python train.py --num_hidden_layers=20 --hidden_size=256 --num_attention_heads=4 --num_key_value_heads=4 --head_dim=64 --intermediate_size=1024 --vocab_size=656 --hidden_act="squared_relu" --norm="rmsnorm" --norm_place="pre" --norm_eps=1e-05 --positions="rope" --rope_theta=4460.0 --rope_fraction=0.5 --qk_norm=true --attn_scale=0.172 --bias="none" --tie_word_embeddings="early" --parallel_block=false --extras=["some layers without attention", "local attention windows", "paired heads", "value embeddings", "hashed n-gram embeddings", "a smear gate", "an embedding shortcut", "capped logits"] --init="trunc" --init_std_qkv=0.0257 --init_std_o=0.0 --init_std_up=0.0257 --init_std_down=0.0 --optimizer="muon_variant" --learning_rate=0.00292 --lr_mult_down=2.0 --beta1=0.95 --lr_head=0.016 --warmup_steps=85 --schedule="wsd" --decay_fraction=0.932 --decay_shape="cos" --final_lr_fraction=0.0 --batch_tokens=32768 --max_seq_len=256 --doc_mask=true --train_tokens=270600000 --max_steps=8259 --dataset="wikipedia_en"
Each number is 128 + 24 x the weight over its row's rms, rounded and kept within 0 to 255. Layers, rows and columns count from 0. Numbers have three digits each. The size before them is the row's rms in percent of the matrix's.

# layer 8 attention query, 256x256, rms 0.152, rows 0-63, columns 128-191
090:165110105160162147103145111145108164143169125106109149109111083064130121141143151149137101111130119139138139175154119157104127135123127117155145158137175142109114138122100097110178113121121160
090:137119112090161172112135118134132160098105113144121080149038121122138129161153109157125139143154086114149117146101139083170140134120135111115119140116116177153101131112132133111138103145133134
085:119166124147113164175125106155182182113140138116121095149091117128120161125147161148114170142127104145138134117094112096140111144136109174059130106096125153128153166103143122122139085139108144
092:114122149129114116095144124108108124110092130089153102167116186101123120124103143105156094108171114130112128171116163176094111139137138092128082127132096123120084111214094119124138122139139128
090:122122101115124122078119106096126095123101106123189114121111097124124110119075162128140164125121079093129108109185178134160159135170136097122156139156124112147142114141151137136142141133153123
099:139141139138110068170126144150168137132098114164106122109117138108138131115142111152129118116127150129153134162149144104182118151148121116109132103095132114175113166145176160140158145124088154
096:108134120119142122171116166150158156128154155155114163148123141123162112115165125133110110131151136141135125128109115088166074127082100148105137145095156129130132163107112128104117128086154098
103:133134133131111147133144147153123139123154106092129145177149111109128110153116111109117151128107135134111158114081123120116129084109109132097138169152123172098174099135064134107074101128144106
106:086079130202099139155133140105160116153170146127110135120152088145088097115146168165121142143113093127135142131143125127136156114133156110119133141145156146105097140149175152100103114115153097
117:152126129143136139130141090137082107174159112162105142161158102130094130138144143129103093130116119132126163123102137138107151144170153137119140150143159197170109167129092112118087110155146119
126:126158142135087166108165137158165144128097142079101126126127120096104126174143099132126145123127123159120107102123122141153132110114117133121142124133115122129141090129159137136129151118119143
116:165159114147121149111084115119138102139101126126142134061125118114122168126099157149156144137110114098131114118152109151109139069117117135163142128135122085139139093148129130119135124152143127
108:127148152184117109127130093108136081125096111121134117128115152163124136130127091145130122123118125091119118151081100145098161116144144174128140144139126154125161091169138104116104069127142111
110:115120138107139116144131132123110076124144128125112156133108139138133145134062161143152120106151145125081124159160095111122149141147174120129128124131124142163074150140137129153146162107119091
103:144117120176103123138136155120140122132102152117077149143126107131119150177125156136143138089148138109068147152105146122132158092091147123111162138112116124106147172172119185116109136112124108
114:108146129181136116091141153115109105135151124109092147121156100107088169153112138134110115150118142125121146157097120121122165154136117136136161135075162151086128112133080143083107166094156150
106:144138160094103124113083158145119084148138089102107154149137118153133125159086154167130154110109095083088113144053159116148136100080090137143120137144110145093164142108132125124107097131114147
111:149150140144107110079115121124131141131122145099141126099109154120108115122105104160134097143110088090107074143170106131113092125110096133096090112127136114162112143182149127128145148130160128
103:117148135134120123175116148151168136167131126174143164112126120107195084172171125101149127157120128177108098106081129152111114152142123119148144158138141098116130146129142148133154099111137131
106:125143114142158108120159139155133141140137127168108144155129118128114106129149090109106123134157134139105128132132121124142136112123094083110113099088100157141155138113113153130118119126087114
116:146143120110157116109152149124139179114098160134126122125104144129135158107094097123153148135186123117118124109122143132138134127121124135134156134147048158120153112135134160123113128126090093
096:110149125123109159113133092139150179147140119127117107131077174091154141108111140194111099104144164133127143117111140164178123140153107137117150128160139144093093112131171122105170119123112140
103:111110138116099143144136121084124117116136064122132138143121129154160093145106091117124159145116160142172166154124132157118134153088117130134115132101172149156181145154133167111152104117118126
104:102138113111098119111111171151114149150124120125108119142132149117142120163190189147102155122126128143139104117127155124068158129174145140118138097141155110119117124127112139143124163084126130
104:159132116140136121112130150159091139160106098124161138125111108115150093096131137124126131141147160108137133107166113149118137137144213106123141122129149127171099153118145098135160144133166156
106:118122174146132118105160156143136113102086153113138112103101105102139120142093122143137146133150113096115087168095129149155108117132127113141135172088107063135123107132132148118155125089106098
102:105146109144143078162143098102147158131142108109082122114155120113114117124107103109125147133180143132114104137166124103129134149102082125101142100163099109159097118105132121120100163171148156
103:161143116122148125124108112146096146156150147135138128119176145135150141152119160113096112111146129117133102136125157105100114156112115158119168139121128141147151150144111092124130145168102146
107:119171141123099131122129142179117095133143080116127127110139113124152149162145123119117150112145119157127116118130155099123123102101093164180116101084106125161141143167085125117103113150136121
104:111111138117107155113156105105143086140146137151137130114167133160155089137142162093116142130143125086101123132099163148114131132152183112159123110171120126119136101102045130153100127143110126
102:156123154101160188155139086124109159146121106146163119119137121121140154165130140148133115111106137115121158098118130132165107131129068191156078167163157137130130157118125107151109141122163117
107:129113133117101114145117120167099107106126140138133118103131142127125134120099126134143099111137173166078119119131156197112152161139140109134099091121131119123127171115162148159177143144095101
109:096114123087126125123156136101077113172136113106159104109128077147154132168144063107147079180138149100141140139128084098102114151127106130172088103121116131150109156161139125135169121113128101
111:127161123094193169120139137134152166135144148120155140121121136160078124127093104099150136157137116094129069125125119130098091119127135107095113103126099112175113141104146104142144175148173136
114:127147156144106160102131110103083126128103144081127136116146087155115105116112109131149133151119120130136115111179123129167165141167095101117117116126114136167143114135138124150153107118149155
100:133148115102132130167109153123092169123113112095128105110134147173164157112141096117153123158125126143156119074091096130105125083111101137100181081159106118140123131136120115173117103170132127
099:129125122134141109149123125130117112128173129119104139148118116087070093143154161136125128149095115121105101152127123134126131114132113097145123136152104081156098109130169155146151138103103168
100:146105135120116129150127116134115073152159127136118139126083125134144106095121137128122126111097107139159172112159165164089101129132114114118132117116128154128141101189133080140098102131117132
106:150122143127158110092121166128131126112112135165102092099109150117148139129092124138120105131123146130144111153138124145164091154156109131072129141092145129149151123112102098159106130113132125
105:115160115131121153150162099091151080113166103106072106157128155109108103126197119128161103143156120165142128104108127134127129120118097137160100123067157120153150133119140116140127156145100118
103:090120129120118128138100096096100103162146116128151115120133128134111138148140168144124149128089117134130138125085110140143200133098173124130114113091102118151139164134121112174170130127100112
105:150099131132101113152100126164166103153125134136148119102127101132115089122135111117109141148165118142144129166123113179164146127117063184127167160140164135167096142119089109158173131100130107
099:141130135131144134116150099097125146132128146103136115125126149157120172147108132117132173098114125163157134089126188068123128158147065148103118121112095142095121126111183154161136139154146133
102:100132157117114145109089122152156165119127156094128144108107117117145139104113129123095142149135092124103089116158156181128076130137125121157155105140126095110150128103143112158092151135145111
094:165120116131124134069127117097120153149121111117131151155166126141112156126139137115111140104123134079109151138186174100154084120148119141120128120167131130130122141122117127132135125110159170
104:135111090116153143143120156103113189158131126132152148118059122135142157114104110115101154118043099143131127100178104122135131102150100149120127120192132196144170129104131123165111131121096146
103:167124105107126064138143129159116110169115132112103115143142077134119143116163117159160125141126109174179130127125097129152121124121111186068131165127129132120098156148073129199157137084148144
103:131123160134139140149159104152099092152119124149112131104155129106085131131126143115163119119092096138130130125086164114116144123108125131174165142155120111099113132140128188158101145153074156
107:130164135115144120109119134175115124143136119122124109086143113107121094141129129147153086138126112122136170134179091107082094168125118138141150104129125109142182120122109115123152144125183168
103:180133107141091095135160131170104126110123113137162126116168104108091119104145171126071115138101137096156135124149105095069155100124139112156110139135154142139147116099109132117098108102125102
103:100125103099127140174103122129148124149106151117106150135117121082170142132102106099141127097148150135170121172107121108139129129118162113112154138121116139141123101110124172119198133155086144
109:138075144107131150140108188114168125121145106157128120088144162123110120089162181126164132124105131094169138123135150107210153146128135137146146146092131141153120147139119138095104087177129119
110:142119088118174093153161130095105112094167147116127156168153186144134134088155122128139147120152116134090124115115110143143138128137169161126142112126141143103105112093137111110145123135096096
106:129080151134072101150127090119136132108148156183111126163164158176127107113144110108160146147124140156107126093135131078125128108115068127105106087154153140118164106093116127077153117179138090
100:164092110134156156091120161102088128136131122135148169164146095103153104128083130165118125137114147130123121126098146134132144112092170090118130172146174153148086149118132072117135140108128107
112:124092147155115124096078120140147123128118111133139154102113137096105165150163154116084145096112081126145094152177110123101127172144091150143112120154161127115129127139160146125107110138120113
104:148080153132092156126097124141116134080146091142125117160131131103143144138145098131100124130143134110188135091099113134138132113098161096108125130121146103111153118114094118077107133136117111
104:143098091121167113152121118126139153110164180151125109137083133109125126129136192136141108091114132136121133146124106123117107102106110125128128124086087140112125108089119098151156114137114180
109:137155090100109124166082152109141073119105141123124164170136170121121114128156139136154102126149117110149172153116154115141136124137109097147120126142135146116097128148084130095090085116143156
103:148173114140164158116150138144136140126141094084099091132130131105116106135127152097099136171158137086151178137160128110155126174157125128170118103167047150153156147135175099108138133109106111
103:077144093117140112127131098114149124151129103148116125082106106131131140058127147105127122152145132110106077105116116131164139137104130118174120143126152137072114142118128136098109156123118143
100:121108150146104082171124111132098131103119153067151089154101088095109129089145119153111174127161163141113141122144103116148118167150157097149141115157157196151184155121144158104161156119128149
092:112142113121164154133111160124107132148163104128137084097134108126148127128136104111101116116174095138123117104146133144130089102175116133118155145170140161139162126143050132100140141159122124
098:081116142116160142106158152140116112123125136158160126090111107125117112158097141116135118132142159108114078093121166126143104146076116141107127140135101130149135158179121171100130171153143096
# layer 8 attention key, 256x256, rms 0.151, rows 0-63, columns 128-191
089:146140119109169086118097108087159150129087137128114127154128135178139116153102152120143137114108076123156092110153134133135088154112121122125127189128105106132103121175138101124144136093128119
082:141130121102116119120141137120128114078111121081133143127129132163126125146104097115153117133162113161071099138138135168131146120148109122102169124162125133124129119139136116153106091089123128
082:126129117130144128148123122170133121096146133115112146157105139104099118114109150137103150146102161166119130089135104121130110128134153105137093121164130146121175109123167116090114136115102080
094:125130136152126125163114174191123125166115129142140117110118149143139108099155129132158140135159147107157089123117159127144093149140134109170151123092146093103111121131100119137166164121110120
089:149135142115162151128137130099140115116140113134094093126130130107152147149127107108096168127106157121136151062107114145118118119142137148147134126180085120140141113062089134129116154075148133
092:083154138113091160115164091103145116129098129128084108136133118117103070158099149081104131122126179141136169092139117105137155098131119114130120130163120123117206139168149146168119140139137135
098:138095121171109072124085162170140151118108134163145145103099121119120128120110146110094118126129129136145123187142110089147149136121101120149093097085111093108180145160174136150165111106088097
093:127108120124153114155103157160127144094127120152140141158095155110161096112161144172126083140148111101089076170124101106136131141135108110153095108090148128093107099102157122103155125135093120
115:109118115137120142097164119180143120130129126122126127109145156118075122137137134142119159123111128129124199069124149106136132120121119125140115124130102144152150145106136117124104171159117119
102:135141124173154138149128196152090100113141146122128141087081096122102119084123132073104148132181128139149161081118132140141103136150087117118110159083121105168167093113130121149120093130143116
113:145133136117169123127118098115095119118128130129164107116110104150137107145111104162115124136152144113082093133088125134090135103144151118097161184115128135163120138108092152111139065121122147
112:138117091132157142136097115096109119135163127108091100116116175112119120126123143131144124137132148133168153158139100074130137143118158130098138134109110172155125111135083157116131170130145132
099:134083105116163092161117094120164105138115113114095094108116118126118117136150116144118153138111122139126130133138138127121091124141177171053146114135151124136120156107087121170121124121130114
129:110111138145121112129126143160170140130092090131121139130133157181148160075194128119130126110109096109123150115136123136124080172136130143175120107106139077120106142113186091111134084104163108
114:135149101147104124090128163104154103112120132112089108152117124160135098134135108081125141139145114109124157166163130116155117134147096115152146094087136136099130113116140095151160115114119143
110:173148089098153147096079121130109112103123129094077126140102116130102103166119139134113147108139114101118089153149146085067103106149148164106119122162115128168128104110107116158136168147160138
100:124164156100107101118145131103153125124115143093128102148115147116166167103157171123104135174122132111144096099119096082165103123150133124182080124075128104121134149083151087141120155156135140
109:159139122060143129130127143144112128135130163113137105107149097121162089110140164160114114109172154139098140140156120136139097127156090177100137128116130156120120136104147072088147103123119160
100:095130129134088135158073163150108141090138114127116086148144087117100145138129155132136119121131142146139100095110157136151099158139098115084114116114168152150171135113128120148158136132133149
100:154131162137116131129124092128185159113178129137138081100159155091153142094120149147140121138128104154093167169157145138117090123136133102115122087143122146138137085154092120115101094152131137
104:131137153135099183118143132135155194157165169133168126122112084119098131122126081114143115098129128145122161117113147110170125159136075128159101154098132112119116136183164146133115135099124154
093:102166121164102108143152166096112150151174137116164125193137080147156149113143102113099115163136137152112131163163149122149165118140138099153150161109101101153170145113110130132146160130144113
096:138132134134117118096114101145105119096115081128110160127161144170121119108113110096133162103094103129127107124110156166127142073107138120136148144137084133148128108153145070144140108120106118
106:111087124184125079140127154135111117101111143141089125148068088146090048147147135120089133137128134172073157151175136140138164128133116124149145137089118144126136104132148131143130157123161108
095:090115123123120163097090159139093104181123129147182142108127099144135125137125105131083069097134099135138140163156123140092145117139155124107143109121111087146105117127112105092141144112158093
106:172099156125116117113133144090142125094081136130137122157116115115111161109122121111100113112103167155136155124149164141124115142115118104146095129109149128133136126120169137125131100133149212
103:131115141133109114159170131181094129161167137141109145078161092089112118174153162117116116110111102145118149140094130151133158149114090150121147088113094133128115115121104113123117150133166137
109:111145138101169142137135086109135131169143101127120131099094135104110109122120150086166174146120141140119118127104143134119152107162189177120109107115074173095111153149119115121136111129119144
099:154160115153112159131091141107130083154104133092111116141148113134153121095138128108143118108159153120141152154145079140137158146144145143128123079145109180126138085133125102139120137153116125
096:126105130156159091126122133193131100144164133152147137106123162121161141114177146105119111131098138095119127202161162147115080115115152120101122158118147118157135129112117159124089137144136128
097:104130099122103122105133123120148111133118098142159134150174110101123110141088132099106121110072164132111127121066127142142103115074123108152141107173115160098100158117154124102145181136140177
106:130136148166120110115135147174152150104144148155137129168157100112208127162121143129118124141132126081122192138122118181127099159144132152132104102104111121161098084116098124110136144145142128
103:171150133110147100140130147115203163134140099136114169077139126134145177114117137139157125138113129131147146150129125152118123144155163159104140138146152145118126125123123124117121122105102112
106:115145110128145138138165139132132146174137180169094169100158097113150122117153136140122107162080111124147131127105161084108130150163100117139119115109172114146112086121107075099109102117104161
105:140138124135149054153171118129130127098125112160146136109135115114112095118125099106070122129141098120113108124135168142106138115115151108142142129152121130118095133146160135146133138123123132
099:113125146137115129144151155130106137105195127128094147101112155122116088089168139077110112169138099146097124127108143122150122135122126134164132136135140114118195145119158142126166123126111167
095:118126115122134130177134091083122088120151160141118137085142153133107138143112161151173110151107167138119134144133153127124117127175130091140119131124152099109146132090125168133121152104148126
099:129119119153146136114148115161115188100132144124112134082135128106120104083140166088124083152149104123147125169135126113129172149101109137144134101135103118084191109159093100151137154115110127
100:138147157085164119175151135089100148175137096118085119181096165130138102095129079143094097103143109154113159159121133149076087131162116181085117136101153128142110151153151142143178127136157125
102:142142124141133140120082094089161118152133109142100108165159146196141129126096107175167170142137142111099131126076138105150139072151151163152123112125126179116106147139082127117142143129082076
102:142152147116125123155135091107100104105087110174144091123147090134125120102117149141152109127131121135105117103122133177165111109175115156156170127157152123190133102147153116120104100121094076
104:123146085127107176140154159112112149124122099185127142131098126092103172158138149129160111099144080089152155166106160107117154089113138132130085119121103129149153133140110132158178166114119111
090:099114173158082124125146123136116149146132142135152149132129086187140112114129119115063140093158144173128122141098103095131115126126135141115141168148129149144145169117074124126133168168137112
102:116114121122151109118166144121128090176088102124138149112136110127174147101192148101135175131117126119080143146164118111136127142112113117104122137087127170152104106082119128153150125169148144
103:117104120158176135141111136128097157169124130131127128118102129117115110151120147112118100140154172123131115160122137136123163106105154104143123116099137159097132092118128145115143145115113114
109:102141084128137144123123146162128148085102124109130088158142099144144132125110138066145123177133127161138152105127123121094107171136119160119128125142143135157154174113166140153148140159178129
106:127123107128147151144134141128139137112157129105100107148116130144139115137115123113130139139118131153135106186131160112087135150095126134159098169133158149078124141136137129147172133103125098
092:130118114138099122118137109118104116160115106083109149153145144156121179133124104123108086160113145110135111105131083135126170135134112146155105159151113122150114156107101150105099160124165112
102:098114129145088153141119133123127097114168096088094072133139124113141135227149137136092121138143121100136142104104127134138133145104162137122123117102101126107131115113134147131083151094111111
101:135156133104093158143119109123158132130128116101147119128103154095149135150123106145139132125134127135132107160132118142115113094142143092121128086130084154186111126130140153103135137132104097
104:153177113150101134132126130144106143150155151148157148122139121114109116110133144127096114126131129141191147146144114145136151124137057158165175168113102105110146100169105122164127111117123111
105:092121121108126116075113124089116114107130157099137128147118121121104130163120145166118138106146157104095105124130137123141135116099163123071138148117113127107192158124162141133137169146126115
096:048149126078159117146137142119102130166160147147141162175098138145083111104134126134161123145109101141087100091103131125133094134091130121113161157096163090128119128121162099140151132177129106
105:120150127082142107177113117132149077123146129135103134128141112133192116142158140115149147107151090129047146116151130101164124126119090124114208093149097161136146133092104109146153090130107106
096:132158111108144100124140132122148089091083138153148178119133111153128122132104148105117135133177146097146052139152158094112099133123176141139136133136119127139113120149169132118146131112162121
098:105129159128135107114147137136140141130148143151154153142103137120106133165158142074128180123105113127094151172157142089099147100181122157146154142138111126140114123135118154147112138186166098
100:164137191134193130135100138156155132158164124139118114166116153139141150145103139134118171140098156121121140166096100070141088094135095165128171152133111096116096093094082129140100108116177090
097:143140131090142095139144148126132136140149117141095167137100132114173138095102122135143127077084121122112138132098097161093153113141059167105138153097101110080094122102186079173127179138109105
099:154107119164110111118129107132133096124126122160140078115153150109140099133129138112105079128133132146157112072154146157148118145126114148129133148122165155116120108152107139148146129101152134
103:124147117110140137116151127145098116129131144115107106106128138141111148107159136188127140129124123140096138174121152138108115119112129123134073128174125102158154111122144114059108095113104147
108:070123129116134148137146072121126118155138111093151109168182147130126143119111149138136114132151116137143093134130133101141115133132155127103118108131083130173164130113064109151121157132119136
094:142102139124151144098102103148154099121100149156141123137066141082102122130124113109114135133163104120126132137076128151128158090123117130094138134176135099120109142132082142141062140140151075
098:116112148112161128112101125126150193153111101135119137158142132135158161129147119100149187130123166155117126123119146156136130130138143131121116140165096174133113150151184128149170127129134154
098:126118119136160156113130089146129140106124145124136131125137078146130129117138115147137140097168107080110125129130132109145158122162100123179117112140123128132138121171118117159083169133101119
# layer 8 attention value, 256x256, rms 0.157, rows 0-42, columns 128-191
101:096124093133098123150142164115143153136106117118115096165129130118137120128139142140140149168129153090131139193161155150101113095146109123142110123143110149150083144138162093094139126097138180
096:130167096077092116130129146180118110135117130167108139102141133158155142095110146133123092137133129106140153167139123118143144107154122156132138095155156142162105113138150105135142148084149148
094:130088146118105134083111141143161088120137138125103129093156116136151164095147143115147098119107111121089139141116118093101083150112118182093159188126094086136126157107130099160146141143095141
095:114096157117134108156137151173122107116138147131131116112141087171133134074158082120097096136106149178152120136124117116146162138135109137110113129140123106137125130130103173138102173087185099
103:113095147109130130142095162149151121153125131108128172125151135124115118130117101125101166137121111102123112093117166153154090116132091103172098125130083136129164167115114147118122146134120098
099:103129104105123101131114135094102094138128138136114093121126212121149083097110165118122117118179142154162146119115142124124139125164135157116137142128119142171146113119130092169157129117115113
098:105133088128106155119087136152114146132138121101119136135124118152105138141135138091140146107099184150167128138098126159142126086110144132148109110155165128151177092157111089137135113136096119
100:111104155130123166128112100164117140147137089087118103148093172133110100107148128100130140145143145082131151156123085157106144130154129107132126154146116105128083119135142115096110118139131147
085:101159118105159115157150160126170106100097128166182129123123095125136157146132143106133124138142140137211127116092117162135173114131077128166127128144129111153093103149140105100114146140110120
099:112165139138124122150149115160137108147111150143125144110151163103124123098109107178148096130103094084123135116155120131093109123144106127139128091112128145191126130183156114176156157125168102
106:104142124137113091128178139105163181113117126128171136123171119116133092164140126135110104149090128092172132122125119086122148107130104125128080122130129120134133140125125103137085114142124088
099:126124125114126147155169119146140129131106083123156123147108136119107104132116104138125125151143140082158126125188162109098176116099117118149104107143084114142118121145117135124134105136136125
085:145148164129131139161134108107108112121122129153162135147123122152089144112097123127139109133117104137102128100115148151102129106083114127117128124165106110094134104113131128115117152140110115
094:177134114126101125124137102098150125178153102139128136172106155137096133145115109122132112103104113120156101115177100151123108175165161105114146146096176136111164123126162166099113112115114082
093:165093154148119132130146119124148162095095138091114113136128088128171096101144095144131119118134092158136120106121096164131122144103123138161155131105121113089111136141140145129136121138113134
092:117121152152132143090134087141133138140162141105142127127150113135142148098131134125080104124086164145113109127180106121180100161080082098157129100123117136097178139101139155099155142094129100
108:102148131127119063109137126146164126089121202146125120100124096097144128124124109099161142128128115108105128116142099117125136112140118070162158164126106121152162161144142122097151090110118188
102:124128097113158148134117136116156090137128089133130092158122104117116160151118129129159114123092107125110127145134047162128097127123121147117143146143145144114116130179088177113136110100154154
098:145128124129149138098124117145146105104151168152119119141151122120142117145107175154107179156157106080125062144116147119120116107143085151103135163151161121134135118154160133103129136120122109
092:106089050123171123105118118136127115141110123143135127116153156139118104151122111143107083146121135135151149132126123097137145139108089103134140097115102124149126107106097103140086162113120155
108:129088114124091146130115133107087105096138143096138145130118163126135108117165137127170129154131155161130133137121170106131147111103165121159078129155139087131127129124165107089097111161134115
099:117152142143139127132134103115155128147132079129135126159141140153154167134096125186160132115150114181107118147127121172145133121187104121151135100145146157112103132116151145127119111130102118
090:104166149155151149096119159085139141091133099149133143114145142131151148161111132100132170153119097141103085128137150099143140148153089112124108121113146124112125136118129109145148145131128123
091:117135120124126155120128085153102166136143162137106130103132165137107120133176160183123158160156126116138133160155144172109142117131081109150148139121134167113134150101121119095130109123151107
096:140109077113130108122140128151137168156147125127140157102145136143130104151119121110124136178110116108121144130123150122132133122152149107152090134132122141108104123070105101116142117128156122
095:105107118087147123119126127145116139117151114119127118138136143164149112114130160102103104136111151151130161102110128134077113125164116107140127142150190102121161168093123128115128123132140151
097:125140110138106108134077081160111115119182138097138113104119064110133129147164138161100124093130129132132108187126132118107086118132140082094117098100139100156131154140107150102102114152137156
096:146118115160080087137128138105101151117129107132086098118110117128090121113134176159099116107115102103165119120122145110114078127139150171151117073144105095159123077134170166117114159113165138
095:135133127105099174127127164099183130150142147130100115136155087123128124121089148133142101110061117092163077109147131139114136152111143118119118099121148146142131094151155094150107155139142129
095:090100121121127132144099146121080101177097137118075129104113155140116092089146144112159162178152147152121178108159170150146123147093157105121152113123146121135136145107158080144129113127116121
098:122139113121122159124133187141077139086163152121153131129104135146157152142143107122135139103161111099111146146146134107116107125149112126119139134167136135102151127124116153139126097094125175
098:131121146169136146155133110105086114128152158100118102157094127154094132096163172114091112142120124093146128106109165122137129060153127138099104135144124156128103099102108154123131118115087138
092:114146112147133132184105135124153126100149145133118144114116120124163202137086081155158123126102137110095175139127086099104120118142076164096117090148093143154114080198146099148142125119155111
096:155144118167149168073132186123109128116096121131123154134121076122112127154129107129136148106129121131138130161132108123130106109155133113122153140142138101128110129097096138122097139095113090
088:111175121126157156096094172127145098121105144140120132162105127172123117124136108111119126114101139129126107088109164147137086113162128172092134120088147145117148147099147150094135152154096154
098:086115154184166154102124113082146183115127088152139123140105113160126132130128147138144134132081140164137172132084131133118141137144130155129073120142103127126126127095138120129156156138109134
090:094149126144139119142106118098107144140160097149109098127129154104126136122147137128135178194083152161126126107134124144123143076152132121126101128098140152122118151115107111135115139099169114
104:176109122160113125134114150105098158156107167165121082127140076090125150113164101097160162121126133152139169113135166155135127105090123123115124159156133168104113142107139111172135108157085127
092:172140105148121099120142133114139106128112084094125154162150096103151123163097148123100155138139128131101151114142157109171081126107135162108103141104140112119139129155126128122117194099113108
098:122129147134110134145128151099121140136148099110138146159137157097146162162101115126066121076123119134135131161144154103117144140155122161154097110131150130131121124124091120139145153129085133
104:128132103130125140118140088137130161139150112117159169087128137107120099093093130119102141130138131121132125107099170152120093104117190119121138178133142063098162144149125106092137139129165137
099:183130113114088100179113141132147107175084130185135106151103154125101140105088108099157135147112100154193098139133151108114131097082154154103141171139139141121120091139143114101085121161148140
086:157126144121135104163126154151119129102114109114126153161131172178132113122150174099120113137108150135154180159148144149161134161144206156145094112097145134123097131144165110114141115118177084
# layer 8 attention output (transposed), 256x256, rms 0.145, rows 0-42, columns 128-191
096:147150128087130133133177144150162121124157117139148142118128122175134123143115072133124103152132091143105124118080154122181102161104110120103116135124088132129130077141119098120118150144131105
098:108103176157144145080121146125171160097147127121143162119163134102112108138082126130094132127105100124109098130131129107133110125104108130161067148128093143097100103153142168143096153152061120
097:150141074111131086141142161123114180129152118131107131126148169152144115126148157132101108159117112105145119100104161128158096160166090091114100104078144131160116145150100133144122122135136161
084:136096146143145191116114137158116122107122145119113118123089141114144137139158171117126086134137174080182156155114103093115138110094116125103139141143106127121093153152139129124106125118103116
104:187144085110134118131147109095160073110116163122157125156096134150121150133106087132148141130115126142148120115157105154146122127124096115093158153108127102081163118120140117118127123117145132
096:076138117122142125093118116136155163113133119128131188134108120144131139109098104093108154089120133106150147124132107074150151117113146162131108150121104149165136151139171138132118087110116144
099:156116149113191103108094145128116142141118075139121140137130120154129135174107169149110113125118134104182143090133164092121161167144129166152118105143118096134115151115137169136117143124168074
102:095114130150115147154112145159102122143111123118172129158173121181143119125148099125126139130125106108104166159103176110135095132086101131151173111098119102120158142103139119168138121098121120
082:118122134131144108158127093135109155134168157140153135140130119140122113147142151120114083079145130114126134119160190100108136107086117108128123108110102123156138155141121118091115102146127129
101:120078143114089115146145138149106117125117098121119149167139141139121107135117123090105098129107092157153147165115132123123127146146132106147149130164134124112150178122127126149079081146081109
104:114170147100192123109101101140132141144147110167126101134170119172113108181146135124143151117135197143140128148168090128107126126134146067129144146133132122162128147164093121095165137131120132
097:129183123114120116158111132117135096091148169148159112142126141099104091172151080149141090104126144178118135142129145125101154147093097106146131149153120137069134141134130116135149117130077110
087:127147111146115116126145147101143123138102138111117120101185109088142088098161138119137096132128139146146114122129107133133082150130106172124104152095156138132120081134143108112106146097142207
087:114127140113170140128125118147129162132102090128152129154130118145130131099129154122136205095136103119120104141157137169106199107110155145100111149159168100082123135120146120129148117162142098
092:096167092083157092118144155146118090143137058113134108102111116129124097146109114133120117098150173119089124113143131128149118095132136084127145169090127102126134170119122107121125149131156111
092:105109156134117120108109128108104125146097128174133079168106120097168122119148191122133104151168155128117150153097161138143133132187116147139113133131104143133120163132093159128092131127177142
104:112116099135185152165139150108112187123155121148120149154100131112129127102167130124129150123177130128135188110162133137134091166140101091100159130103147137141150111120152110106140153099118101
102:136116136140139101159133115164074081127145080107119158093165147137154105085114176120146103148097123112109131106106161115128123139082145119150104104157167148113111089094143083147123113151139132
100:165165120165114128091140072100133136178154123156168125113136102112110121107059095137138151091066072130144123150125112132130101156182104123124110128144098123139126125134146145096153119147134170
093:134124193124131148119149137153123108088161104114149116120155131164138094133150135137097114103196116157096107152113107132087147076122143159098129176142068113130109133138112172128151107112152144
106:132083107134155117121138165164185160115145158146099130142138099155126116136141110167108110123140130146108088096178132093108126148099106161136154163103099142133106135107099144140133144106148127
102:155106127142086128114087089132115131132093131144092099113090135122114095101155142127167130127072061120097081101183158179153152107124168128135096081139147128156108127108121101143098153134136124
089:114136104162118151066155082104100125159115120098123078126130089118093140094105129154114141135117144143131094160188131152149105122129147077143114140123069117140164140117123118111123127175163100
094:147163086109077128116128130102173123104129070115132134127100130124118113102147090120140149133107170108120127124119159133098159122133154146151093141116104104146178117158095179151148139097135146
090:152136119106130137122114136154133118102132128085114115181150111146107113167146120121145133125120166142114081069137100131152116110135125134099119174100084130087125107101129116090124121088135109
094:127133150105136132132097093109111135179100093128121115118152167155118140121140082144109138153121101091111111161171097112146122108146107128103145120099106152127097062140113133122120103143131149
095:159144104111133160159123117118142145157105157139108124116130154080145102113159136123141132171103172095146182124099128150132140097161130140156131089119098110134148159130166113129120108126141113
095:097122147095148104158119127164148153116177136140110136177145119128106109140108106080141186146111136136110146101097133155146133135107106126135175111139158125102114153113132167115094091155149096
090:134108108157104092113114140135122120149149138114124103139187141104134127172138159111132151111178132106105115127150139130141129134187106105079157091157165161119165105145106119077148175157081129
093:115104103135148131084137189135123150134105132146120144158122159166106164139079139131081126117085140150160145140097102141141166149103098180074122105136116115088131148110136126115110106127096123
100:124133140122143127182131141100157153162095074074136115131160135126122130135149188120141172123074145190131073139165128153119127125147172149145131142086082115112116138143137125109142092173140155
091:111162081136099130139122127087151151135162124095133140121164140161145106133112098112144120114125163109101124092121053111092142125123117148146051115091131138081108136143116169119141108097134108
091:144119132123134117135134191160121111114128093133109140142136154129146122112113151105079097111137169121151130171121150109145083125137137103177128108118169141161145155173138101150107144112129091
094:134147132136145121114107131072172110140131134134136099115103132198154146130100138142161117151107125106089116091125165176132139152140169130087121105186128175111144111151171154108111128158113167
087:130139120111147139125158079110130126104130141121170166125098155115134097125110107118146121104160148124104143149101116121121161119082101126146139098099107112124144073119161142092101121163106126
098:128159137162103131164118104093132116137111122107101151134148126143116107147137054121156150126172132105156135142113128111164078146092145120109167098127135156121104098153093120111105138104126174
092:126174126161092138065171116103154109135083121099124152109157118131162157094118092090146107115164080125131135101089116149165108147117128162130141094141136152134166104130159087135104147135134109
099:135133111130122117148144153157133108118132105109100142169129123138163143182166144117092094185121130136147124080096115116116110173114112143139090119104159101132121123099130140130110130093130160
086:161128150098138120151157128124114139111119131145097107135106121153153117118065105092127143135084155135125129155150132160123164078143124093138169100140129124125129128135108139127148132184141144
100:109135143160089125124132104117095171176113140113133070158120094120136165130137120146124149125112121119106108148132188120133129129119112098159069096154156088103149098182139148135080074103157133
104:121157133082088115132085174084101131126100151141116114096126093161120161105101115130169147160085123180129121127134098131150122104123163154130143081079119110106165159101151115124185143140122100
100:144121094091144113106125138122116141114147156112113127077125118142138147131126106112180136145134116143136090115129117138134106133098160118132089136122143137139174152145134153126170150153092109
084:126126106124127141077095115185141127115164142145109125137110139126135134138112091136114117097085122131146163110143139182110167119097145138166153141141139128103126155103111160161120153156143115